{"num_hidden_layers": 8, "hidden_size": 160, "num_attention_heads": 2, "num_key_value_heads": 2, "head_dim": 64, "intermediate_size": 640, "vocab_size": 1024, "hidden_act": "swiglu", "norm": "rmsnorm", "norm_place": "out", "norm_eps": 1e-05, "positions": "rope", "rope_theta": 8760.0, "rope_fraction": 1.0, "qk_norm": true, "attn_scale": 0.125, "bias": "none", "tie_word_embeddings": false, "parallel_block": false, "init": "normal", "init_std_qkv": 0.0361, "init_std_o": 0.00903, "init_std_up": 0.0361, "init_std_down": 0.00903, "init_out_by_depth": true, "optimizer": "soap_variant", "learning_rate": 0.00573, "beta1": 0.95, "beta2": 0.95, "weight_decay": 0.05, "lr_head": 0.0101, "warmup_steps": 32, "schedule": "wsd", "decay_fraction": 1.0, "decay_shape": "sqrt", "final_lr_fraction": 0.0, "batch_tokens": 65536, "max_seq_len": 512, "doc_mask": true, "train_tokens": 173100000, "max_steps": 2642, "dataset": "wikipedia_en"}
Each number is 500 + 25 x the weight over its row's rms, rounded and kept within 0 to 999. Layers, rows and columns count from 0. Numbers have three digits each. The size before them is the row's rms in percent of the matrix's.

# layer 3 MLP gate, 640x160, rms 0.112, rows 567-624, columns 80-159
102:575483472504523489463521498503495476492478455524533494476482490432527493479518436463514502544513498504502508533503513510485517504480508486505536480539525478510557511474480511530464518447474540448491474513517506484482488483472485528498535493
105:470506500502483528563494553466479501473494491468477479502478492492517539506525472519552512512473492520499515504513493523478529483474489481509487456471513493552518473471477501497540506537521572468510520483485474464477526513455500506498507498
094:509474517553504541522492497517440546504517492533525478500498471475497499481523515518479492461470510541493505514531506516528499488464523533496495454472497467529477501485516497494544485536519518511508499516465508496470492482452499475506535512
096:462490550492531434495489487499509472479480481488464489493505485483483530532499493445514488482493468469508527501458487490533545437466448492509478523484508475463499498498547507529482481548487490508506488520489503507499486508509492517482502522
094:512501497467530525509518520527504507533513462476498503489523477495510465539441528504518528528517481530521490521492466522468470506562484506521561460487494520541479513503511479489556465567496510519450479509550557487464509491456496553521487500
111:502489497533486524531485552481491512488469510518510509542511515468476496460512520485502506500523478522486498535450449524495501488528441497492514490541537495558472493518483484489513506548491531507540516494467473522460504487536468523446497485
096:514488521525495510497480576531481516491511489484501494503510520496536494487455527544510481506489474456500532498501475471496451478523504482527490514534525550500512511515508469503527495499503482440508517482489474439536517523529512520487525508
107:512474527503509515534545460475523446490528475547479493486535501498485522499520439542468533454475490487508447484538492461519490534480485532479527485501519526508554517508487499477503462472494481503485505478494489499490532509508446538515539506
104:475527487511493486492512514495551508504512505490470514546527507549507517458515511486543468491494541480514457500496512510506498514492490484522487464503519519476484514516518507517511485500517495533522451507560515564535565535488527467531512525
099:525526460453490493493492548474524504543523512507506476517516545529469525494520473514458542476529514493495537489486437522539517531554475484529489489475503512496511491508475521497487492465470535505475491507494496520474515498500493479480547460
099:504469502511510494512478487558527512474510539473520446477488487454570465496505522482480520468521488500515465562457481502503491522495470490484472490511501531503475487463499470548514501525504494521477462474476499500491495454526493511471470532
102:481538510481509520497499478498497522518503496455401482502532503522466488481546492504503507496492450481505469525500487489462490481515483545517518458507493476482495481500539497541450497483485484488520512494497512521506494519521487545524513473
108:527549514475529494521438493513506519518525491528480496534493475487497549530529515475512537478498489547517501520536487450507527484522528494484531513509471479471477487439558528484512494462471554475485478482506514487506517475482505489501479460
097:492526513493519531480481483489498497484493484485477500538514494522477489543555512506530471485505477474494478501476500498547517464466488505518475508494454580483498495496505513509505512550472463533535523459486468545460504481486496493465509487
103:472474457494491503498531539508498518470493493543492517486543481508480464449476513502461431533498481476475488490494490485538497474520512529509532529511481500508517492501491532509492494433501478525505468512469450519495507482582506517520513461
103:535498470495505495489486488538478453464543510523487549498478550471523518461522498481559512484498515483499469481484517474502492498487488539455496494482483499549425475506519489524448515460520503547462485502509492486493469486481475492563532468
094:522486547518496482499442478521450542487478492505510477535518501497490459514472507465511467509517475472522488506501527504541519494516468523538482506492452537485487465459462481514499465486450487496508525526493499508526548477532499503477462524
099:495500483498550525485522492480521546502511483527449535514558510479530509492486496524510480503497442538522522488499535511491490483554449476509471459546466487533508466474515491499511503503488493491519516509480529505546529451520475516515470507
101:470482522501464469466502515498532530483519521512478518503498454518519511502444510503501461472469515508512508478494501539492519472496489500441514432503518509502499450526458500518482506476466502494495478508511460471416515523506498495508492505
101:501502492513507504473536492516483521513542530505482467515490498498480522521508475463511516505509489471500514506485482492503490504519517412474470516529493489492463502520488554531482489539491497485505495500522468456505495525521496505478514511
097:460562522492520516486489497512519531483443503543450491477528491501540532514515449556495495515482496460500518526493493524498515523473499541502471517562487529533526472487487525483477500497523512491500506480502539475510495503474510483481517471
113:520490502509487549512551490542459504444473495527523474427492507497476535524527559501496539487488503525505484502484498518522502491513503496491501505521517516511468500478478542518495507491507484500444486503495496486510475493476488498482575482
102:470500514480507498515521531487550506509491521510459478508525530494533522473505507446450504478482497524458493508483542538490515442492514492524508488519514466522534483554570494532484504521475522435548466486485486476507501547473491526510503471
100:501481454533494462499504503506490487492484465518498505528504475449474503510473474434518527488533441485509515499519546463542528513512499485470465557466506528511504548459560504527515478506509479481480524500500478499483531482515501498477451488
106:543531493485514542511499506487534498516494502507490523539507465465510547517486513495515517516526472500528499502454523484486478546470496493518468494540456509478536529537493496510495483466552482484520487474461468482485487472488495479493497533
097:504528472506449511530515420540457504509493492485461518515521525485472477511526463476507543507480517529475500492512458511487532507478446538546526481501457493504495465483496481510425516498548518495496470523536503501549462462486518541464501484
094:539506519509456465552508521522525490521505483480523523483515498525522495503453500509543487536528489491496565500503502563523483542454510504496532487466496481498482510497509490453504495426463487522473477453505519494507516513497500495494517500
100:519526505485494521434452548517483537502521500519543484486469467508536511503514480465448514529504519495489498516470483523531493511482505491515504507506497519520484442531507535498466475493471505495513467479518493522494503512488503582505512505
105:485511509504518495527498473481464457542452484487480483509569540494501509523531476465496529494495492504499481522484478466501488539524519463475513495497490531517462492500538530482489498466427456497523450504471504515517495493495463489525472499
106:501470501529482586524485463535523529527508517497496460464492559470535515494504488533465507479461504480482502517469524488545488494493514498455494446530502509519527530482499524509520514450554491492508515463487505518520470532499509489501506513
100:499510535535461498492496531492499477497512490513480447543533494515450518550520525531497485477511493521502495476450469521482504499509468505517485495536500486531463451516534475528504486529493517488539524521493485516499518493478467476565510465
096:475521510537554554514502433517510504541520530519487547519503471461480540506493480475481443475505532504505523532512523501520516564469538491495552497518518542495451520533476497516470507528511508515475514518438478532511471500481496554481474523
102:531535485476520513479537487463440497519496499489472503518563489515569469497493480467484484482525478495477507505503497487515543502481479547486476548498485522546507515515494533472475484496508454464517491492511532502481502488503515518508518489
099:514477508496490503543480467523482503490504464453495497505483504466482457451514491506498499517492524479529524500515465549484521525498476532503501499458484470493501499512483552492506535480512449497557525487556518520527505499503506528495503514
101:509467518502513479522512508489499530463488512461488498486518507474529496498510487478477455552511560517525535509485491471489490449498527471518525484502500492504547472479478538482519503487492521506557468530450506478490474485502484527497482557
100:498471519551531458476533535505470517525491526510506507525502464509523455497506472509505481480476484485500502506530476492489492487502522527484548533497494481505510533480512512519525505514489544491453453524460502470502486493497433533498477487
100:505498473455489534492500500492500413482511515512474474540487550455491483494489492488526512471495528505472486517491515512501530488533476504493505472515532488554494491461507495538531546525546495459470461546536495473522501499464486492473471518
092:473539526518542485463518517497515527514502460515514501516489539479468470534517484482527495497480543515479514490467455500539490532504504497499512512505544471494510505511492559490516499531483545472488478533548499491437497513529571496465519455
107:499520504526503445524485498504456507426499513497514507442492555513479495500519481495531513470519528524456521494460526521531486513517488501493496499516486509529492501528507497509542473497508522520530510522504479481478498502515429530543499523
099:532540519487528477536538497516476484506524497435500500508497482517526497482502546498519473539490543501468438558497515532529488526503482529529478490518487480527499493461477493508494514456476517500523507537471452477560457516508481540510508515
099:478516476483507482480481484482472549490483534496509483505442493491512445503515516455557451500531501490556524482482520502541461480488532481502473473483517497508512504515491473529491506531520487532489538475465563525519510531506466521514492518
105:543474470516478509531487483501516505522485503465477539496486498430462545537510531503504500486506461493522529500513453498523502524486527535518517497507476479542497543569458478514514461483467478482476512465501511505526525461456466485511491484
101:516546499477502491481481465541514468497505528489519504480493461481482496492467526499478476498537507492515508509478499509536489478497485518457509512464442486475486491495518516538480534494485535522503524490521489545501494487483515513530505519
102:524560446500531486491440482501512508480531453487494485510493493519504526509473512472526514476495503471504529492498447504490482530515474495454507487467500528506486499507456539500540501449429521511536497470508484552489514508505525507525476491
099:519465535497483499567514504490526482478546487437493497533511519508506540520462524509482510495529560506529511525476536537510477502511486486484470557527481504485526475488485460493475508490539492546537474464466524494516507530507509546534489501
106:502539482440528445467529496514527461547503521494511487428493503523453475480553505516499484499512511496522527487518484517447479481450487498471529552532522528519476502485529546506508500545494509464502498484528495473513472504515477490512488488
105:480494530486476469465515494449506543507516494512503499498504456522483516474475465513542466512501505492541521505509521561481508483439526517501521483465483472487520490498515539483527512534470483506482517459468520506509525524488508554524474504
091:510490518459546526456491485505507481517477520510425469498481462490540514525511451532530520480523488496470484543548474486503514502506454467503544472450499529514508466481518458491535547524502480519503502512518531544524482458487518490484511487
099:493463454480533511571520517482494515484487525547501463535503465452493475500480484529500538481556516477441498535499516468484463495500492550490504497481499545517501465534507495491512471525523487552523473493502526477486480465480515508498541474
101:471478511502544513522507486498542494505513471470530475511506464488496529520514500509535513521510521463480504465534480462524523498470499465478507510473463505522480462545494464504535442500502495469498493537447490510493463460504458495481534498
098:499520503498491452471510525467494490474558480499519533485466506508459480499503471506498492459515541526526528495515507489495443477526522480450504531535517494483449498482532492528488493483522498481490499500456463503487488513547532487456537522
097:483532528539522518528464506525522532504521521530466462503518508509462491461498482500483495512495513553502481522537521504498479499482518491521502493469523532490488492505501477552482479468463530496513503517481522498528539489457515501551504479
086:493481460504524463489504465512490532487453476503507466481535507491505525461521523535530505508513511502478530533481470499557507467512471510490500500511482526470494441511486520500528509505497485450510493532518476482540468538481485528521474489
110:501493550471470484466481482461513476518504529497496533569502498477496491467517470517512475462447484523502478512512547505506517510515442509489496509515527514514526473546483511519463510520503515481517488506492464523540510509507532505507487511
101:537522478515508526531545414517464491503488521535478478517442487497533474522503484543534460518483531518553485469496525512503524528497519546515498518490515532471517515460528501550529528490463515500460454505539512508500504485525529493467477570
103:492508513494519498543495483494521497469520510542466433532511508463522485505493460473501509518462510469482505546503535478489514521557502489548492494521524481531515494500551490505479505468535498463525489506500501492524517548499478542485491474
103:462534463529509492503495490509471481518490503496488474503508492489487493480504472511453503490499485467481502521484512523478493519489495502475506477470512528497478487466513528508465510475529501524494460467495492449542513515523529522542524514
106:502471504455539511475524491511512511500469492506486486506487507478480484512552465502532526489559518537511487568493457453508457522505483490489495507507549503495506460510528475453523488510525465483491532493480487499512454488523511508495473522
# layer 3 MLP up, 640x160, rms 0.11, rows 567-624, columns 80-159
100:498505493524487526462495518484475521524464504542526512488496472458518553486498492539564516485516466535535536490505513479537516501521496526494493479507465454475490497492531527510513525477468467447493509487477508473520548521534488504467491522
102:500528461530466509497512507484452518529462530447514476501524488546507514479544482521499526467506522504517452494491422457490493514485481513522475494524486489494476500513514496530510515496529525493492515463461475491472500464461496496509506489
091:491493503474497520513539504473540524451477439490500500562527530476497543439533522480501524541498505496507442491539511496505486508509455510506487548543506521499463474500536462488480492508523528546468505527530492510493493533478494495513519459
090:489503493515468465518487454495522507506512492502477590448477510516544508532509505522501494493506531499514526519503502481543473456489486487515509492495463485460487462536507553512476521490467509469511491498533502471487558488533481527485503516
089:511468482476500475452545508482514487496465497509524507529500452498542451466481473523462493492474548527467486498495480504514522475485488533493516461517559527519486505531494523476526478483503498508483517490444512525477490505509504469492519521
114:567524483482503499518463520506525492482477473502543497471507503477528467523514533522462491479496538532473478531493475515506486508518477502491513499487519520525451497510524499511490531470530482517477510523513548536522512490477475474468489474
093:482515513472533531512499470537512463545471500491480493483512494526513490503504460500484453519497500526472500494514525471475562506481486513497525511538461498515514503509486513472513457518524544490485496545458483473486530536549511485533504528
110:474493515476501552490505492542520501475499521524506527495512519514481498484464494497444471502508459498505499471571484483508497474442518545452535556477504507487481494528483476536483482485492465537518501502501483479523512490566493500493503483
097:475483540485506507481476512444492485501514486488502514504533490494496549522473503498485524554479508481504520546522460492538543475512551521512572517488515511485488490478478499501476501515473541509540490539479566423506492517480501522499479511
092:488462463478511524517541508506524546471473481499484496500523511448508470550507522547511507515512487478512490510504498542489520490514486557479491450508441478462513520509480482502493488480495544483528484519493453485491492519538527479461464556
102:537482526460500515525488495511524574509528503456497540500518482513506484555497494507505506546521487530506485505466448544433498489510502494548554523505503518478484483520526491479525523491467511534492523488508520527445493490491478514509485521
101:467520514502539542512509464535516496511525518531491517490485489522457473484444532506466464537529518470495480529465504492448482520527506511481525487513494490501513425502482505505536443501507454443487480532490485493490475487537507499494543521
104:511518499510482509507482501545473501457533525547526492516516534512545503433511507470507476516491512522493470513538501467521499516502504506510534498544511505498514476472516486521453490489484536463556535504543509512543504503489462514552498499
093:461512469478490462447487501486492522527496492484493498485487492535471497497537504478465460503501508505530478517465536481514533517441478518506475522536492509506556527495508495486495441509491496521537515504549485487544501506493551472547522510
099:462517576538477532476531489489494481481452461527472528454502487518516486486527469531510468507495495472481493496507480477470446483507501481520491526475529500510513463511456460459513462491543480494490511462556513499440507526508481536528505508
102:476430511514487513515522537508471506475512502468538470506504497433487464521530519545499477477479493486479475534505465511476494487486503460521453540484540533545477497565526477479506468510466491506478518521489460474507503516498530515481502475
091:507494543547528554507501507456528467547508485505506482478513489474498501493491507520534494537502474469484473504497525474506520515502468538494467503500518470503540506510495478532477482494461508534526448544479495512505526489512487512510504502
112:549525435521522509542549481445486541544514537503527507494481542488460494491450487549499492494529482523502511512524522477499500511499527469473498481511521516471514491481491481495488566492467497490473465476524479490518485519528510535493492493
105:493462524455495483467502479522493507500499463545500528486532508484524511526483564488521483526506528472480503528519493524471478538545522495468517490513472510507458508468516488505466533491558511494466513496542501509484512499470456498458506499
098:487503516550485478546523468490491537500508517504491581523509520521515443475531500488516503486490521509485519502473527514516488493523502494524523528504539468539472461484484498491530462514509524556523510482482481477543482549502467524511539480
108:507522495479500522497537488503537515458522522510494524502417487534486487515476490529505490455515533489533501479449527499481549513537468505503526493536545508508469513471497510512527452501500522489493458517503495484465457465468471480490506495
102:489488478478481475482526478491529528490511530499493501474488495494503516488453488473471465496502517536533553483494473514528488512482509505500476524511499487501520523504518472517467488495410503456497487500523512543553448482492523471513459505
107:477482522469511476465456527487525509512528535524535505492493479535503512471493510506513539488538491554466516469479492497502502511511498525524474509512532495520479497455489527531581445515530479500522493486494533466515513447512482520494504438
098:516467514521484513482503484517478510452489435511498518487507517526528517530511499525534476509485465482461491551474470518487446529496526488495522520474494494528516488507533471500510485526524457442528535541492502491492515565492524481499502512
102:508454521491494496465473419500516478555527498530485516524491495489548512480498510520477509474572519506453491524499493482489546518539504530519482533450485497491509488509495520505487523493503529480493473484489523477492503494510544523517469491
101:481495455503522480455509494519528515492484531505479518548521516457485520490517487504563518486552489518534538512487471506533519476532513518496490495480489467474520509456505500487456487504531519493487485498488459508491476488500527481489491437
103:480498519513459493510502508500530495448524493469528508480482556455472486451467510471500498489488474526470474500484508501502520524519468511475551515492496488492560476504476477530549508510523486486505457514558509522549468485525456489510480487
103:520519504521516504480471505537477483475499500457470477484513473450512455497490518506478487488500546502522493542520500478515485506517501526531458500480494497524526517539485556516547516479508503461468480473519479507492456481487482440447471530
108:483483520492463484492508483524527504495497465474509539488494470451468493516499529524500539524491519495511490477512514443453508477495490511481505518487511473507519491575492446479483477474512483530528515488527518532501500488498491494520470488
105:483531499539457489535515504511463495518477511492490487529497535505514529477536563485509483469532495477482487515489487509481503434482539516505484486516530534517547527508497459504460494530529518506500448537523499509523470479471485508526496481
104:450495475482491510538476526514429482491550508504459460548466498477483533464501534521512446523496510492502501468498498533494477456551500497494508512536468510520433440528489485504478493488465495482467471491532491484489513478546482485470469491
096:475517528476536506490540499473513515532474513439412474490502509490490493500512503445501490481552482502520469515487493490498485531520492499471532522532506456439516504483521482501517476458462498493523482483486505503461526535473525526534535518
099:450486527475485479460478499487513528488472491513526510513514536530519509477491500522515548504473527523496499452504509455476460528479451535478512488496529505501549522511485510478494497455486480515519539468531485585471496544536515507470501467
094:547510521501486510510479525528529480490527516535521508493510518517517482492505512476506509479488461503500500501488508493489425517525516492500496509508499533520498502513460493448523425502483517479446510523470462506474505478510513510511482470
096:530500463480482532487526458483511486516479471495489453514482502472494501493482517479454502481465510491496503524533513498540549462505523530504503550558489489500499527500452511510507512475462501529512470492493478511490533573500495475495472509
106:498549542550488549497504551507512470501511494502488489491502531488544500523436505502493500515474514480481496515498477528490492504503508508516463504450557471487534486470511474505531515534456474517469451501500496482515490482492504507491514450
099:516448521481466489494518474476485521520494471519498510538484476524540514558525489461457531431484492519498480481514451498515473501493471522479526525503505499526497524454502533495560464523486479552553473505497542533496506502500467500481505525
092:544469488501438507510456477524499540501488511524447492489507482470450499480437532561463507461499479491517501505515478557515507494481488501490450502511496524537477511479450526513488526495510464513539503510533454491525502510562465513513517500
111:510492515480515475518477462553533478494528514517509465497496499472473503482531487469516538521481504489496498476492495498511476548538506497481471483514513549548483553513468466457509491480500454527511518512495495563504505475470458501503497536
101:468476484490450467468467474501504454486480470477497541483499455495548494464529493496498483551477492461510518533480457527458533539534482546511498512519490479480495522533518525457547541499516473489495489517519542506500563531474499507527501467
097:490525487498510521530496460490489450546496508497490507460442532494493452467505520462494504515517452510490557482498490484503499482534509482500472535515488449509507498494467514540507495500445507504482510504490485457476529461453489543494507506
101:507510502541479443491512528502538538511513459517492481474488485498466493498485508499478474540479499517507506492490476508476508546553480517456477516510489508464484489459521503482514494516490513533458548480504477521486530485512503495499503495
097:526499477489467543509518505494470501503496456514498495471545479512469523536481500486485488497514481484504494483464506497488467522466503513461472536509510514471544530510463496524499511461503522477493478443506466503530479506495502482521551494
098:454473460483442497517512470484474516532496498506465494497500465538480496491440523530490515512510477519496495481473456522472482450502508512540518527500488495471494495550502469462530483463502522518573459526503486462492484516460515504461470497
093:488555465471497516508505539503496459477501511522512470509505501531500524523559488518514525467471546510542483530499523474507482509491522497470511512491495491528468475538482496484502523542545530522460531499490546520510534495494530494494505497
102:484505511503539522494498514546465499496484519491520547572487535476498495475477524476540476526510520499464473544464537476512521504493512517473511483483503484466485478497490509474509521536463544480450531513491487501491503476506502515505519507
102:500550500499530528494477453503483494520490489512498458473490482484506495472505466450500485502514514474479508500518489516436509513515525479496500505526510476493490523471499460548500464454520475489450525471487525526473491481555518545523519514
096:440452493517504527507498514486507536511476474556522516487510496510530554523529502540527504502522521551499510521504486492546546506512500461491512468540457478505521504504535501481470538527487471494512477525497498487486473495562504481543516520
100:496498512516512470505472462517458496530476495497528488532475510490506525512515473478463449504491499453465416501472527497502471532442467481494522499481449503566492527542482535482493479508535491505530508479530527521566486492504480485527469493
096:520458480473466487477545497469529506499466506528524482531525509549479479479499492499516509507522527476482483489507506505481502470476458512511535472519463509478524498541492495495495510495527496502470479516516534485498515507476487498461478489
102:537475497503523518497509517520509507514555498472548480464494485512519494517502545494481500481517521525478515511504506460530502497484470528514544536473508465520464473519493506474490526471448521470547518518527471488489473514477509524513521490
102:514481506541500499523449460483506498491480509479450506499508508473482490518495474525486514465517493507542489446507501451483525493507493449511489497466449468486514485511533518507454518515531503502517509492465504498481534516508507485468480509
108:506478522523506527494487544444519460497531515502481513506513538447520463475487495520478506512458488504523515489504490530515498492475543510495522517459499481533480514483516515530499557469508490529516492469488556474499530477522536496551480479
106:521491491491478510527529483545479479518494492484483515504488489487516477530493519517515512494434493500476508554476525493503522504499454504487473528485483487495495452507471477473484516520513485472474490462532538507501495510483502450524519501
099:468488527501533499500461484501530522476544483480502562486475498478481511535479545488542527489508437527496497515527573524518506473519470517475473461481493512507515499474522483499538461508529475510516526499472543504510483495556503489502505539
101:526505508507508478514475542544513482484512501487470520495520466490516538476495508511531502483497477525508439450524504486474532488516454511484526455483494539502508454540507505514500538450517534477489489516486477465523486526460504502532497467
101:528510478491488499476541481505469490500455478548473503475492498463463514480533437532513462542494469490537481542452499539511519507532484533501526532512560466488530489534477521489511483471510504522462550519500540516503542518521488515500492482
108:482508485445495484546536481520526541513461478491527483499488503500519493517569494515479515528457512505497491505494457461494525536521469517513495480529507472500468494487504498548508499512516458441487532516497514542493527509495496487474544519
# layer 3 MLP down (transposed), 640x160, rms 0.101, rows 567-623, columns 80-159
103:514469504533514535471512488485507477455479538509501520467485449480509434503489478466456492475521500477499484531486522442506480499533506482510453521498537447514550468536484501470504538495511535478532478527484445498440534475511504504491521512
101:467497500482484498488512512492529458497509528551506484488518497470480511535517478492535491530537505477509535517492499505505506487449524506491510514483536519502515529495515474545502535467487511518480454529518471524428467461462521506502513464
089:493498507514532479515471502474460477494523503510484512482489483481496439502498430518543557467512514502483529548523485501507550508501548476502499501496463538498513524516517524493540562491526523497481489460493532491527485504489504494488457509
094:491490525519503512541483512488501465558494516457527456485479508513509528457513490505510470501531435541544535486532521510527530502446482461520493496472521511504503525493516475529510467497452465540503492490476510523489490497501517476522532465
096:533551525499497489436521457524481466482465494514441508537449539518472491509479513435470489563507487501503519522482510484479501477476480519519471475502494523493504511466515504538506508503492503511462479553543481502504485512496523502485540515
108:502514507494514522512504492517482497455482502462511471464486520494520484526542542543477536458443453510481483498484544535492491521501531494480487503480463547526490537485499483494481521528517512519536532491527534484546530532508510491463496449
093:555516506511514446499503527517477500492481487522517497442555493461464470510514503533542506511478472474533520485545502545553433521513499487505502458489487486508494527500531495501504510483500495474490507494512485494490476525521520496500528519
106:460506517456460491517482472471507530493452517490465528510500525519526458467525544470523442511523495556523495484499514482485513522495517480496487467482492491522522475482459456472479512513541520511484491517492497507539464480442503476524527523
100:521522507508480550475505507525531509514489476548519540471445480483483469521514505494489477498490498522533500516476463538526447541485515499503481496506467499487479480500507495513525517453464495538541514522506482552512504558483477487464475517
097:547543467527502481472460501518531498531545529448528470525535507548487516485528485488504473509476496515433470502488488493527436459544479471516535494498532478483526496500498458508519495475467499503492544522504494479525498488478459513491515498
102:490568474488509498478503508471519499532476479527473530466476484529486465492486506501485513525490515505495455485487513528446464469502511480477464481508527484534535487521499492469499490504521489500541524506508499500528521487495486444497503454
102:493454530501491480469470555472506495486482500542512503523524514487506469506521524457559477492471489479506516467508501474458481537450489521510519494496547481468532458522492485505497495511491460481531427481518513508478507508515480499517498541
089:506571493530528481537521502504537498480544463496455468522494501521507515513487511536485503534539515478512490505466517483509512508488523489486468572515511497513463487504470500532524512531505517516543490458473483466490495494512527518507499501
092:517516534521487523530504530529522479538461464500486523470499482465501551493461515513517546533527481484552488487499501528477480553566501493481504512475498438484498483498512501524508478421510482494515500523492487489515471524507540544519469479
104:481510492468473481493508522503489512440450518510470498542526520522485476457516515479520479492519442465529494501509475495502506509510495565502469510503512520523518482484461533513503505471490548477499498483481510522476477534475485484513483498
100:492515501507465486493442528470505493493471516499526487538554476451491538470497529507545541500509505464483516518503483454517502502528509504516541472523521526508514488522516483492509520494496474500507495530540490487522533520541473490482499520
096:483533467471479460529524508512549562460419479529511508527488524480492493496530463498507483502463519512444524490524511481500482514528530492474478496484490501514481499493489524491512478520442520465505478502491444556503468520458502488488528498
104:536534472489447494492506513500511517514469485473497497500485501509516503451489480497503496511491516488482494521449493491512494492499485489514491517488500468529551467536512523453483496552502487477497488493526550504519493489486559450533531491
101:536522501511485500512512499475535462477516511501485514529493505480517483487484498433486474505483540472498508521502509524506523532505531463464536498512488448468456512529524484534479478511536446517460479517508498467478506493495507497481490525
103:472508454542529489485475496483537495518525535503504498503511495473525490487494459485477500498496528539514543487478466517542491506483513489506461512537523491524513457541512537480494503478490504483559503496534499457528513496496495501502482493
101:512500500477498477524482511496457486577536491519538480512471507480548516487508501442515474547542477544518489505512442511491474521496506491539512498477511520503522501515474508492503527495493512510513557479463446538470556531491527492520487529
099:497558473522516515517487503483514444511517500524471494471502503503515505492481506498507488496530523533470485500490483505501474439512513521498453520523517484539507520524488479487546546535537495524520472503525461492473499494453472458465475482
107:474506508497515517526507529494533557488472486464498524478472522530492505500481477478518469489465484486465520477515527498532504484505538532472462507479529467488486505517477508445482518512516454466504525502499473492517501518498489542495463502
102:514529532484499464471479463493515532472460501530502486486516485511509489504516524470461480487500516522551527491502518490523491444493546493494475529446486482503519528535464483511529506508500528511537463495480516533533488499512486529511493490
095:439488503529499462500515516456499423493526473446528459503470482507463558468510497522491508505499513497520496486471518507533481492511499496532475513520510523498498483463468501512493436509505531529456527509508437481522541494510459507465512472
105:519497493514503479518499488551487515490509512508476474539498518470499503551519525513495460475517465519524510498496499544514527509517525523496463460507513459511514494467498462509509461511478479474486510485457475479431496448520514524496476521
099:490435496510448539518465509519501487475504519510456471479514475507503500515542495491499484532462524472538471497520502478500528442506502513501502503517538514514446454534549529565492512508486514451510487484516450510524530516501488493525496513
102:541487545561489503514499464513519482483472479502482515511507484505493485521525489517493529494503501515518518488531510503509506507534517470487467508464504498525477518513471478511472483467513484471522467548527488472489515524496522505503519499
109:508518530515439489498511459519558486505511473517531502496526464446495480511520504482460462474512508532500487497461503515512525486500458480434518494498496521458491526524552533530523429521480482493507518536496513482495521480484526493538501499
103:545518488464589544522539461507535515501543514528488503492562526514498553498475497478466511465477513525476510533497523522497490520518529481522507513461514479469502481495486482526468532520510463503508497458509467477515515458489502498526524496
103:515506506494517530470509519542497490498504481474532460518504491489504439497510432514484526510529526501498512517487508510498478494448519499506516503516510492479448485512524503477546501462513514515576522530482515535494490487441503475508516419
098:484466500466500433509511535499468501498528506486481515513440481528542505526482547490490534528490520475490500506503521505457537509488436492492446471474536493514472518501509510511508485528511490520463505486503539491473521543525461505515515519
104:530491463502495541506502509494457508488520539513462528522496483493502503498498450510488474530505485529532500482482497497469493491535540459485503497525459516500523524498516526544491549484505489475504447493532429492491514509523505466507487453
091:486495491543535523525468440501478529503550510460521475518503500484536494502503491529459526525490501507486512534513506562485483504493497522521549523489532496427445529505516482534507495517529478530493484481487479518486528509501513535500485540
102:519495515522497503495551508547494496467463528544483502532489488500493541477523492552499542464523532501525451519487502498500522489538517503513476523469450507488522511517560490487496476530512523465444496515519475507506508500504494492535507501
109:498536494469478516488532476483525552528536473461510511489490459509484505475478549525513489514521477526502495488487524501486489518473511491507433466500474487460507502532472458494486501483487472477502517556501480531462497507453501484539521480
100:439469520480472472473520467492491487504483466503482475498494480431537493494478486521482534516513477492459500539477544506507496472491494547542451454500493483457510457515444501488512507495509509451522467489480477531494500490495513488511457462
099:497533490524492430502486518513504494473517512517513480536498530500529551478502499464533524503447507476493498495502454508491477480473471500487469469475482505488466503486472489494516475527464531522548472503492454475485535447465496482501486541
105:498546483476468509523498497508531522466502493469464503489477530485504535503513491538464511515516539434460490498450483503485499489512508489520469542543552485533490503530499497478508545509507503492517511471495490515482495505514505482501485510
101:519490513508468552458487545501484467510542457511497527474520499512505475524500490496496522491511561507506483534478459506496489439505480508522489529475515524486564432520483486490527475487491491552512488448507468512524476489505513469513471504
096:510514511525523456512480490463485527474524542463519568505488481527508495514503527553500465502519550458514511474452497482516489486540485509523518485483486506511470561512489442505524494517506503506525460501487500561534503534521481478507468533
098:499495503496510471481523488517436517471522479522503476517520529532492491525458495478485507541488452483490491498527536487503513527527546533536524487434546508528474472497485468503477543517499545477475482472477506518511477492490503503500474455
101:506482513499501487523478492501513522516544479495463467505523506441500521480473539478472448517480508519447509504497550498431545499470548463510512469506492532490503488475464483511547480480499484495500517494504502499502568483481509513533473522
101:509474503484502475471509457500471485526459505467481482526494470493500504491524511497532495536473476446479536535475524515491455477500517496515485481498478553534441501449504482501492530487515488503482524494480512517508529522549523493513517519
099:488446515532500567498484477522499491465541516543537503517526472470466475512451520485486489460483475487511508521498499528495492473518472504504454494503496529549515494496527468519452516485494495481526479547491507537516563494509526467534521487
097:517516515475453507498519512514480482513520523472480512470472495515488521512459495532454504509530542490518497499448479487509484480486506496524443550530498465512508491502507476516510513505539500554544491538510473499493549522489535511462469449
103:508513504494508470488516494522489497483535506541523522502525514538496574458501485518503523536542477496476521547548492486477477495519497502540509485484477518451496474489488511518495476509514493482516496502492497502480516491473524478461493496
096:484471560535532537540483491510446489488521479464509484473510474502502495495466506539485524530515490534480456544504517529464527497552506491490518525489459537526495441477508465513457510502496492482505481497483517496499486526510512493512491525
093:482533475511495506492470543523508535527516486463467495508495485518492523511529572527476551506546517521498517492479462538484529480494478514487470534508539422494488477523482501506508496425492498493555534521451455480487493479493459514483505529
098:473481495500497510509470502479514524545475514484517458514471499459477497497448538508470519459519504504457520491480484532518477478508515474484513491475500483495457502532527505468526493531507441460493438544515521439497501484524542510530485523
099:470521511472489498501484497442489525497568523513475503492487464473444510547494526482493476505427512498484509468489490481520478509502528491495527488488509550505461521481531500519517463501516520510450524540493522529476544504465501470542508463
099:491445498524529474487514525492484524473479514489491490494508517517504464487504507523459510490509463494499514477495475542466499472510477515477460472500462487524518487460527502493530524489518468496509457491514460515459520520493530531477508475
106:496508505550528518519540481487508501531462503499446439458504545446502491462482546565476515488489482554511484482515483516476505511495472473467534509472485465494493482493517514532500482532492464499483449498532488434516521467475477517518529536
108:493487462467517485506493540489510503460482490500497513508581523493497520483520505465493513490504533469451498492507502504489523504484515510453502464505487463503512488492526515513561487463493434473492463503519486467518549520489525514518468509
100:501489473490483521511535482512542495464495519494518467529444492467492522493481505542451503517483474513469546474496488491457480453461496467534484478509493512498499494521473491524470510524462518482452437514526489482539514495517521490450532506
100:515529495494474491476489494460485466511524512515497471498511486509489503488531461528446495533490515547504516498441476543529502503515489513499532518586498472537482500504502499489464559476508491466554546472494480472457500531518558520517478519
100:465475518478507477494487524486504539521447505499495432515509494492475491514484496488512484489472517491452509539509530482471488452504468507484454523546580489476516514529463494526461478511493506488502532520532546498523525503517495516510524466